config.yaml
vocab_size: 4713
parallel_block: true
doc_mask: false
Each number is 128 + 24 x the weight over its row's rms, rounded and kept within 0 to 255. Layers, rows and columns count from 0. Numbers have three digits each. The size before them is the row's rms in percent of the matrix's.

# up: layer 11 MLP up, 384x96, rms 0.0922, rows 167-188, columns 0-95
# down: layer 11 MLP down (transposed), 384x96, rms 0.0833, rows 167-187, columns 0-95
# gate: layer 11 MLP gate, 384x96, rms 0.0996, rows 168-188, columns 0-95
up167 101:114101179128150132152174138130106154123162124140143086121146147102130163126141133131087116125125114114125138128066111153093167124092146082126167131158148129147162094113165107125079084129083140135083132139107099159135129133147073132160124119141132129115092167138126119136141137121121101134
down167 099:082109098150131127092142142089139125160181116130116167159117153132102159144155133141116084171130067117117116145123163105117146146122116139127139107145082111093150131092131143151112111162153119134140170132145139117102127092105125128128128106117151116103134165116118153126096116194140094164
gate168 101:116155154110093150127140152083127132109071109089148148140115120140155128103192108102148121167131152119149144113087130126103102107138116138148145148121115114137155107142139173118139104114133092145143193124131139143103145150153099131125129138127101153087130166089136147099147128132186142088
up168 103:111122167109128118139152130132081135127115139085090102143151160160134185122143155140106127129166133121111130161113096141158150122140123115163177105112116115126168117081105137104123101144098112167135099132135130096163146095118131086160126148122143178135114151156143151124140125083144082097
down168 099:145133133157118118092125158159095123142190131151078108131146156137126106148072120157116099075138112156093119140168157121143131125108166167094145158122138162105120158120116111182149133104089134139137080168131133143156133109112137140116142124079121122132114110132155114117112109097118122137
gate169 100:170169093161119122152109065081159181143111102123154151100154126123127130133118127127112134082154104131141187113160099083106160119130130165107140107145184125104152122118119119144116105128126121127159130137122123137098171087121129133126153116097146087109146144126130107116116117127152115160
up169 109:118109130158152127162144122096126121092159112139148125131134096143139109118111130148140116135138141123132107093142059106127139122167145143097150123125144117151131137073139048089116125125132144129107116133176123092115150144122168121122172116140122147129123109117098152133089155122171108201
down169 103:113143103140113081141149116104150117122103083149127132168137157164155131136101146164153168152141117132157112131131092142134154131128125135132075114143107106164123179065105123105109099135136126121120112157140118149127095172105150131081154112118140119140165130128068098119110147171126138107
gate170 103:121170148086154165125135122094089136127120097122178109127154110100128113130154126083139126086131134132147113120134145104122125152101137118104067112157171141116177116112113103110162140149156123130155114143141110100110162133098077129205127110113166145139111136100101125122138140126111142108
up170 107:163154170138160108126138150167117105098145132106147099125133129105142157135122145167102124110174125144177051108152144157162129087125136148152115097126118083084127133125160105160116156121134117134127104182130125128110153145139113124118092113129102096142117104169111118128092158116115150137
down170 109:153122145128129139153127138167111113154132150143122117117117163117121098129128149135162079161159135114135176183101133132122160124127099121136100143165157065134102135086142120113119105151157124128156083122122108126099104177083113121112059104131124120149119156128113103155124124149156136093
gate171 098:131125113125104172141087129117078167160068125089099162134122103096152167163132126135124140117128089104161146150134102094167136109158106132136165122125085073145107149101131162120111128101097124144121134147128121187129144144136123123146147140139102127091154124120141110146139131175117119150
up171 098:162172103103093108139126151132123124125134104101128163117124138110135149117148141116097118166157135135123102110184099123121099152140148119151167106140170141104128131118124133104093130149107124093123135116123149128111088070167153136155122131150123154119151116169164065084139155144133086169
down171 100:101113100132140110072156135109133139149096162130125124119130193133146105153133112143149099124165159099115141125092143146133121125097129126197103081166135112163102127106091114131118092120124122107132103158153125126134183121135137132091134127138134191129139116078116147150108121143157114139
gate172 098:103103143097086106103128074128148109129142186101138159111154109070126118140143134100169144137119108126151113141103140117082143164165157120073129118135137154168082104134125123159100140117143121134143136152136149134133152122124117159179097123143161106103154118119135132112146107165113131092
up172 101:153154150116144099133144119177123117113124144126150120160101126144119178120113065112159075116137159168138115131136117154118131149152109112135090193148109129121123152164095143171145164107119113127117120163145144088118171104103137127149160135138130105116120091162140128113127123124159151174
down172 102:109125186157178088148155140160115119116136123184112139101121084122109101157109131128131034116136107097136160121112125119131113116128123129163149156145083123097142126143107140151132134135122126099119142087132151142137105163133134074121139134142121090146090151110133122159112106141133140156
gate173 101:150119179142125145127158139157136113184135141103130131133093092120147106107144139100159133157166104138150153078121149121162097127117151128138097149094087096113088117119144104127129129142120141120137117144133161137100145140152092156137114108130134133106125123152102070159138150122160092053
up173 102:074138108118160153093139145104108134098127138166088121088119070091117125136152157099127123126114117122076131145149133104134104120084137080146122152136129120125163108130143144098096118107120125087166171150130128148135121160157147120152120176164129149128123099102146112143129150153156170109
down173 098:147111122135089125136112137146133159099167137083100113091164081105164118120153114146151085152145159125091100114125185110159122113177109156093144152144123170152138098152160100113142094112149113127123115112100106134135115111110150104143146143170077152123131119124162130118125113139127157110
gate174 099:103074145147111106152153140128133134164090130101099192106135080117135140142126126118098131105141081136107144076158124135138122146115130112129108129137167121132154135103139138151089091089129127066143149111151081158133113180118128147129142122156166153133170142136120112117134154148125158122
up174 099:101099122109131131112113100135133120117107160119100118116121127117093118110118191176115092107070119148155112140105110143144119123165131143139136107166046088127154133159135125091142105148179120126117106140165134117151127138119139141145125114111124144155128177137101152105107165108132159164
down174 097:125143110128137169146165123152100108089148101127178161166097126114134173126130102121164140117133124108126095152151098137142106109136158140103140155152144163103085120140122123156134138071073131119151165127081127120148135136074122133155146133173134099141091112146134109117127106103127125086
gate175 103:103133100120122149108071130130102178097121115127135134112150128148168140136135130109164106105171165158118130138100117098149131126117144131137076148173098132133159129138089087116152116114098083149125121131070151129144131144114112151130122095152091123115163172118138141149176135111173110125
up175 105:145140103120139129132122113119090121120182090153117118108095087146158097132147092171124110143113152167153162141127157121127119115113153146129101083126133103181145112098097085146107160137143085161152136152113137118145099099147153150137058115158109104126097138157132132103113121108141121122
down175 105:100149105123113120153138120138162104130133133100105163117166127107112135139119122141145162133141139097132137108138084165123076130160116120139133104110148093127136129132157133086139103094110208131129163139142065113080152129135148104127139180130155155132142079102098117131130142151096127158
gate176 104:130086128108096114121103157131155153157144098130147127138149113105114119149116158116087107140093113103173146129094131108155111104159155163133102126104129124147139100146129095168134159152150124155172093102163153118066160122118128098114145157119153111107119146089111148116097139153175111097
up176 106:111124146152163147123114157140136163145120143139107161104116109127104140090093117091129139128082161133140111094118141124134114144121095089145130148103145161106187103141097137106099166126093087121086086138131125121094101129165173103165137117137077161128117117150127138113146142135150083115
down176 106:103141147104132126121135121137109133116128128160111120088154117118124085117141154115112068138128153122122108098144105146103120101118103175103147183151157146180103130111116171139150126121145134132133131125131098185142136142119132092110154097060103124152157095151142187135093118145137112136
gate177 095:111106118089142150112132103156152097103087129127162162110099107063121128150125165137085139147112167112111122120112160182135112080123124177139098145149124122115138087126144135140118132095112146160155132122135156181100155113130090165138096110130145122155145162135132102147112134126095138140
up177 095:117107141134141089155149120122134132118119155084132126133104143118129160108114105167134102095170157115141122082114132109076124123137149090163124165110122125087132094126146134123108181125135151137182128118122126148140148111106091145152138122142125099171146118172147080193135108147120167115
down177 095:093131124116151089137144108134108119144097131105162121154148118108122133098156109111153131116136089111136155122112140128072087105133165084172099153149100139109137118123116168146126163121122114109131133081148153112131127166189147117203133136139119155101118114133132157159113087147126155113
gate178 103:123141103099126152107126116160138130135134090099116157147117138126140107124148106102101096132127162139158144136113153140147139192093133173139128121130096137112108094099141113125158108109159121076103200117144096160113151114184084122111138114136152135081146139142144134100103093140116115103
up178 099:122203103132135136147159154134134095118120142106149109139134101134151129115116136126075115135133121155134166136088125185124146153135146101123109119081099106153095165149131133155103134134126144143088146097140143118113135031127147136129176134121127094157143107114100148139134110127127144132
down178 096:159132097118132133125139135141105130076145153108159148112136097128134107134095110107161120118138156126148159164154122123131145136109094170173075082142113143154087103116094127142117161174130095135094112056127116125131098139130118132140099118151103084144165129134135151124142164145130140165
gate179 100:119145113114112122117162113144132171132113148080121160091106137098117149121158143111159130147202090173135136137109127158119117192124108163135112152111065108136140159136153103117150101122124131147156105101145135116127149141111146148111096106103109110128121083152095171112104134125121146127
up179 102:148110095155172170102139134154110126094143156102120122081110119111081117111116117145065099095126143134140136147115115108087126137138118133134119118118109112138150146128129139135136121085158122127108153134161118053104093123148139149187146125127140104147112117109137127116151129106135202152
down179 103:148156141147118077139127145134106133121128158154118087115153122128127133137149077134115114152112142126128154100117107165122147111115106155118131119119151164139126080145181118103129179152114100138152147113141120143203116076140096111126151136108111129103145174112081114122069123157129126117
gate180 103:119186105106098153176094121115136137110132163127155144134133151144123101102192077088153103133120114088115114087108143111135133137142150116153108123112084106126116161114122152135136090137109120106159140157156127131149151129134132149153172090124171120089148134108152108098166155140124116113
up180 100:131111091182167143158070117156103154138105158088141104088133160142145078096171118116138156117130130125117169097111090126152103141125127124084102124098118119137097129118154120154135070144109118103089125118147136151115164145119124152147137165130106115158144094135129163144111129124114132118
down180 099:130159114134079109092128174121112113167114122165104159133129081112093154140123095158132144130147128121171115090129104151109096108202097121123129178177132158098116136132104164114097163164113151123118111109121112114118144116106135145125144108123161111101123160144127112133109171124130123144
gate181 094:149153123116108126124121146190125134132138141152125120108097090103176108107116134096105112171119136116150111130128115135168079093095131122135137117152123110109096128130121129149153105115152120115098171134108105119111171119135154200151152112108153123108150146130132149154112083097139176075
up181 095:163133128157132161151135159118087131199120117075145154099129149088118123171097119139146087120139109146096170145124124148090130127125119131108166119144113109162158119141143141132121125150152137103169112162116135148165136165114148112095099134154090135137095080118145095107117125146102153118
down181 094:151098096143057157085177102186158145120071141158097140112138145146112128113105135148157109144132102130139102094119154114175105073118136137124160146105112138128126113129141125107140126131147109133147141087103116123144145107127123127160153113151101107134132130111132153163162087158154129134
gate182 103:140138125121122164128115142108079134155118157126118156146156157097145152079174148125083104102131140113148169142170137110125117122142133124129130174133101105082148142151141107139125088095128103136143079145108127136091161114141105133105146094114181104159123154156096094143143105139110168142
up182 103:185131098136117138152180155149153161143100158161119177130077084141118100118141141130132139164101090150116106132085115100109122120126117116109116117118151119122121124103126165112126148113107160126138116158157123116121154134149088111111090114140141099113112091098157104146164132103160183145
down182 103:166143147122150108101120103120149135072141079132092120101099134156135122146101104174110145149132110143137156081140105150113135101119166163146102133103171081140112116157139157102106138097098148146191139158135108122145143095166134090107133126127143098140132103153161110123147114156131137132
gate183 101:084124096098129142108083118134137175120129113085210134145146131108142132121139109125116128104068104110161139111130136117132113163139103179174133157133171124138127118132123117112138122139149084102111188093116152140110145158141103132146131150127101134117112137134132117113154113102164128169
up183 103:146137127111124167141070157157148071110158130121149109139117128186172153117193097144097132164129122131135092150113119107114145142112114165127123136158149139123155106131052161112156125123146072099119136105115158135146146136155126109108108134109103100129127114125121127134130124143095110136
down183 102:142149126158100132130118171140104095117124161118118143117147135138108073074150114138117148130172119146157113129135086102110122129187145089152109157135135113115134058141147164134152124090130126139086118173107122161121118099137137096098118139147148130132143151090085131126128153100149143157
gate184 100:127199123068120168134113109122135142136167152100153142127133108079144129134124163134106138138097098122108124103106149147133098121141119115095130080116119146116101106111163133156158138162126121108142121090119183152132130141145071100119109131106186145121126120087148140114140152133108116159
up184 105:136110142150115148129135098145160121127153133091128110082154127129092134142145142128099126170144154104155109158157130175106164151141145125127080139121084121110112129128130120144120123101155104107144148162164121111126140059142106126128132107109126113098149136098109136196170147074100092138
down184 104:150147091123146065106177167138167138136166127148125123103143143119165168148132144150134126098109153131090100128121141069124137154116115117140133117135135130128132104130103066098134106137127120138128176165107101105135117084147120129136124171158125122172147135125061123125119126093132113124
gate185 104:141131112100107153162122145156129111207153124086149149099136152108156103164123115103136109126098136143142138118095131121127134154134147108159167104164123116119129107115111147103128128154132122171123150123110062108111092127149137172157104135125160133128158116136125094105105111060130125089
up185 102:155144105139144116120136184140121151100146132135106150127145113134144128134162155111114119110148119148139096156096145128149111113143174106125131122119094185130124119094162097113090123146152139125124106182103173146147163103112159121133090109140162094077088107100085101117092108117143101143
down185 103:102148063175092140125152131131121121124153138131127167126125121128083123136146112119163103120146094118120077133079123144102111166119151175159118098136181120162123156148170128083150153107134136120122099115129139114136158131128133122154081109139143149144144151112105159100093104098107146127
gate186 104:143180111170105134114108133093141144094089087136161145090136128138145082146150116137156149144152133146160111104114151140138120147157138096131125091164112091122182120109137097121147110148147105105088119175149083126152100112116133145103128074137116103174167130124136134115149123121128120110
up186 101:137099137146128143129140130106134162134161123098099140130162109112115132146100112176181131108153128141121134144097100180144131137074148138142141121170131141108109136128140147182098142154151107113117156132130082119119111183092108160073121144146134145111115076110123136076148143110125114149
down186 099:104142132080117097106147146179151136149124167181104092107107120130140092106130102114123137133139145104107113125148123103119130124140121068116115136123137147159154112132129148109111133121136163140153093173102178132141143133157149087183142128088079114089162128155116137151098113144132124099
gate187 103:152140118109112110129127128149157128165156157143151138108146114169155115137134143092113115114095118139136120105111119119106109144153149118180145108124182093078122141155161160117138102134113098131106131103110168110089135119111143103108125093149144126144160112149155111072144075156136168179
up187 105:122124096111092157200130097129111144126114101106130155147074086159141112074125095128151124126167134148119123136104143154154136179084142113145131112117124158114105160125148165094139150114101165149104142130123099100122119113104154102108168175150141141112128103136122129144143114115111131096
down187 102:052122122149103095108115157130108106145108096121130138145145141159144137076127151106178123102148168104176122125163100119120104128163127153145128138156121139118083088116129109125121141140100104128136123137142166111152138162133102159140115098171128162143113140079127116114159104148168102122
gate188 104:119134123086075144090144141136163135097144150164132150153113118152152084170087141130130118123142135151120127109139146110078122168086115135118178155133169175165125120136114137158095118106113101146111169129118144118122138113105151133121131093101149124155150196107149111123125145127127098144
up188 100:120146116094101110102130100123121132114139105130120132133080134098139165138150112147115188155166144157159137147122159133152111116171096142090124131145131112192147122137107143144104102128132079135106086163130153120111128126126127121145094092088081150135157133100135086168155097101133140138